From a checkpoint of a small transformer trained on Wikipedia.
Size: 24 layers, vocabulary 4096.
Architecture: rotary positions, capped logits.
Training: 292M tokens, 4865 steps.
Each number is 500 + 25 x the weight over the matrix's rms, rounded and kept within 0 to 999. Layers, rows and columns count from 0. Numbers have three digits each.

# layer 11 MLP down (transposed), 960x192, rms 0.055, rows 924-938, columns 0-95
519509506524495485517511496507465503507496510520482479502542482464496491497473500513555566511498486491457538497534479508452480541500482520493547487489498510465489504505445520485517523507518518488463515437489520533476496509485520470486517493477515508549500486553483479472508480487487495493
536522528494538509521514503534464464532482533494492468528454516498544472462500504485550497489507470510514480510480463493505507482489546499476517471515546519492486464486469489489511503528541508534497528489519529477528480482529513506487516509445519474487528451529543496494508466457474526503
501511525501508463519487511501531529512510485482489469513542494459524468484490481489532508514496494512468493525558495509452501527479505501495537482467489445464494498517471460488568492556515505495522510477553513529523477490467494481515488504470524501447478504535512496531496489491522524477
472504512533482490499487510479459462515545507509504513480490500499481486505495503488445513497479483504517469518539479501500529475541575472510496503515489540488488527481503507494513494479514515504472477526514476531507494502493526465490485505498467463529529523561473514484485491505485478476
488493519540446496498506446497458531526465468527462456507510528518481455489505531516499558526474478525484521503508494489436485507519501505503500469502485517498520476499519502466523477481496513492496500488511527536499471450490533473460497520505540513531520517494501487525504517478477484465
458500491494515537495517496522513476470469534487517494495522504507550508523484515496509493511469527534515506478467508476423477511495482451518506531507480472501476518493492505482536481505537475444508489497475477487467479507547557495484486489469510540535475528495538488486513548463501496520
467527496522520481492490525512483487499519554540498491510500502495509508471490522469509555483503478472518501476491495519499487460521498460538480526509494473423510505504539532521498537504503527437505502514539515522491520468518486495541532549501547499478509521453561501521531514502507504473
499493485537488526467494500542529493517483492524417515555450466499483556531522536469448469500521540453495441512519486512509481469547504504547477501476485525469495490487495486506510441483529509454561469496506505487547506472532497507524512504510472499461506499488531505463506499537517513492
531514529482512527455477472516513518489504494533503497496535511475479437494529516505514500529473533541457509511483508536503489511489452465485506527516487519494480495488545499482549502541491476513480518484558469512484505466473527474510503490494488482473502501537465469533529493499499499500
487485497482482479510500453496485488500505492488449524495440522500514540516528473490509497499479481531541545500509483516515563512476514462513529539492486511513495472506468525510539520498468510513495482525523463511541485521528543514501456506503549480490479486528477485527519495503521537526
534521526506531471491507505537540500469476468482541523475504490480465503470519469526518490549609469530475517484501504464487528547490520476493553551537504511494500461503490500493460484498503518468514501457490490559558523497492490512467516473514474469507518477453494486486505483478524504487
478511489521473491520496490447511500498558491517491490527504521512507499518463519532480512468525525458512528519488453502458515521470485529501436537497523489488505487501496477553512509555458482450483479519517498535456469502495493419535499506510504471443526523519497522528493526542511456472
531532498516483519537519504540465491457485510506521472502485501491557459536489496526456433480491487458488511544449446514559505479514474488489495536487525509484542503495518451537522542508506450499508493463496479485484531509499445516516510511473537484494478504494518504514494490530458514512
538464519497493461547513489470512478478512491522489471496502498495482499484461529512478471501454483546491488475459494523531519528542462475511496564518515472498498467511475529533483530452442504509524465491497499518494527500523493477543494449488526483520489458499499506511479548539473510532
518485480524492506467540480504504526538480466485470530504479516540443493523477488509486471517482502540442464478487526505553499514490538515527483477484476458486487527460457474520490499482497485477514478527506493499466537518515502484528469483542494527481494469554520527478515540509550497456
# layer 11 MLP up, 960x192, rms 0.0844, rows 925-938, columns 0-95
515540493506484515525490506524486457478504502457497497513458519467482501530468516529544488496498508471495454489505471489506457479477494483468512514491535511507540476490513493545504458512483489518458509512514471499476482507507485544504527549466538477520482457473520492519497460469491517511
501513505524540502515557529531493518482475517476498495486526474539492493476497517471523547462528478551520471470475502495511474487510501532480466495468469523496528483504485519518442537453481488464466535528495508504539486489503538503454493514524501486492502466538509494491523506478462501518
466453508509504507453516534530526499553525477478479483477495475538499540478490494522495480451482538464492469506535493495491524436488513500477476517489486532526486486491509492502513478496488519507515488488452461483553476474472505460492544517524481550475467507548487524446496456529498517510
512484443517478476504506511467486489470482484509532502510479536483522541497540497500515521498468469496483450530500466480498527493487496516542465498502512545485505507520465535502468491528472525504488521548497507510541528466478532530504492500483504524491492497480515484525523490505484509508
490501495478490507504487482463456458516456543478510482544470547496515480512538508496473469522537498495499515518525512516477498477542469499477527475506500509470532501505496507487481437503482500506518466526530542522506530476513524497485510502524504557508468485469494521493527497523476494505
475520445490487499488502547488492524516483503474533456458482529494477492501582488521540528536537469463486502486458513506492476507518470507482477455512485504486499518534502523454535512540491480490500532490458463487553524516502502489503441479472484504479508502517502546523540487482533484521
454491489536511497479497531462494454509480484512503525535480511520551479455534526478502489505539492502508465504531496477486516462470463505486474478495487528517500495470524489470491512539522507497474511519524494455503525492509512491543527476481474522492511529494481503486515481481558524527
491526504526513492476531504478464505506486506485527492499480488523485493513512496496508501502551486502493462500545495503497491531533520458496475475473520516491529506522520519506471489487467498460529497524461536523477506473535542550451521528507528487490484514451489518521537466494502519513
469489523488528507511507463471505535512519469539489481512487534501466514474574451498530510518471506534535487528513520482521494455471467516515472492512513570533496451480471496527521515537527506505522493522474485522493488493505506510439506514509501480448493512454453497451489455493550506479
525483499491501519521475510484512509510483508501486518530461456511498443500508481467470516533495478509501504493470543471499505500462479497515518521462479514490541480518499486490507473511561567481489529479502487481480543549491478476464502517499500502560490450486481501514540514527485542548
507455496468514462455572530466476526472495474543510535474453506545481553524483497501522517484522488506521501511448487495492468524496498516466515457515482492466485495494467518493505457480488536520490487524500467506471536516499480495510473509503474470525507442467534525444447495545502495540
502500469528479541470498518459504501460481533431500464501464508502516502490527469543470531467537538493514511509477482516565459509451495499487541531463486534555498511525508497528494490531524497520502532526514500466504461505514465550534535489499544516532532490503488495510495504505508489492
509499544468520489522515467497469487530521495486469483491492452519511524480522463496493508544489470512493514461496537508516538494516499514485474523526465524520492491538523477521475478546511540483497487521514507511500528488458508510465558542527514488450509528487492511484516474497509470481
474464493488480494524495500498449534535498562490492450549472453461498513518470498478462526491510497515516481500480515505508472446516484515455486483477507519519483480512492537502506514477514492461542511500428514525496540512490512481478478472446495542522490469528462495526441498503505519510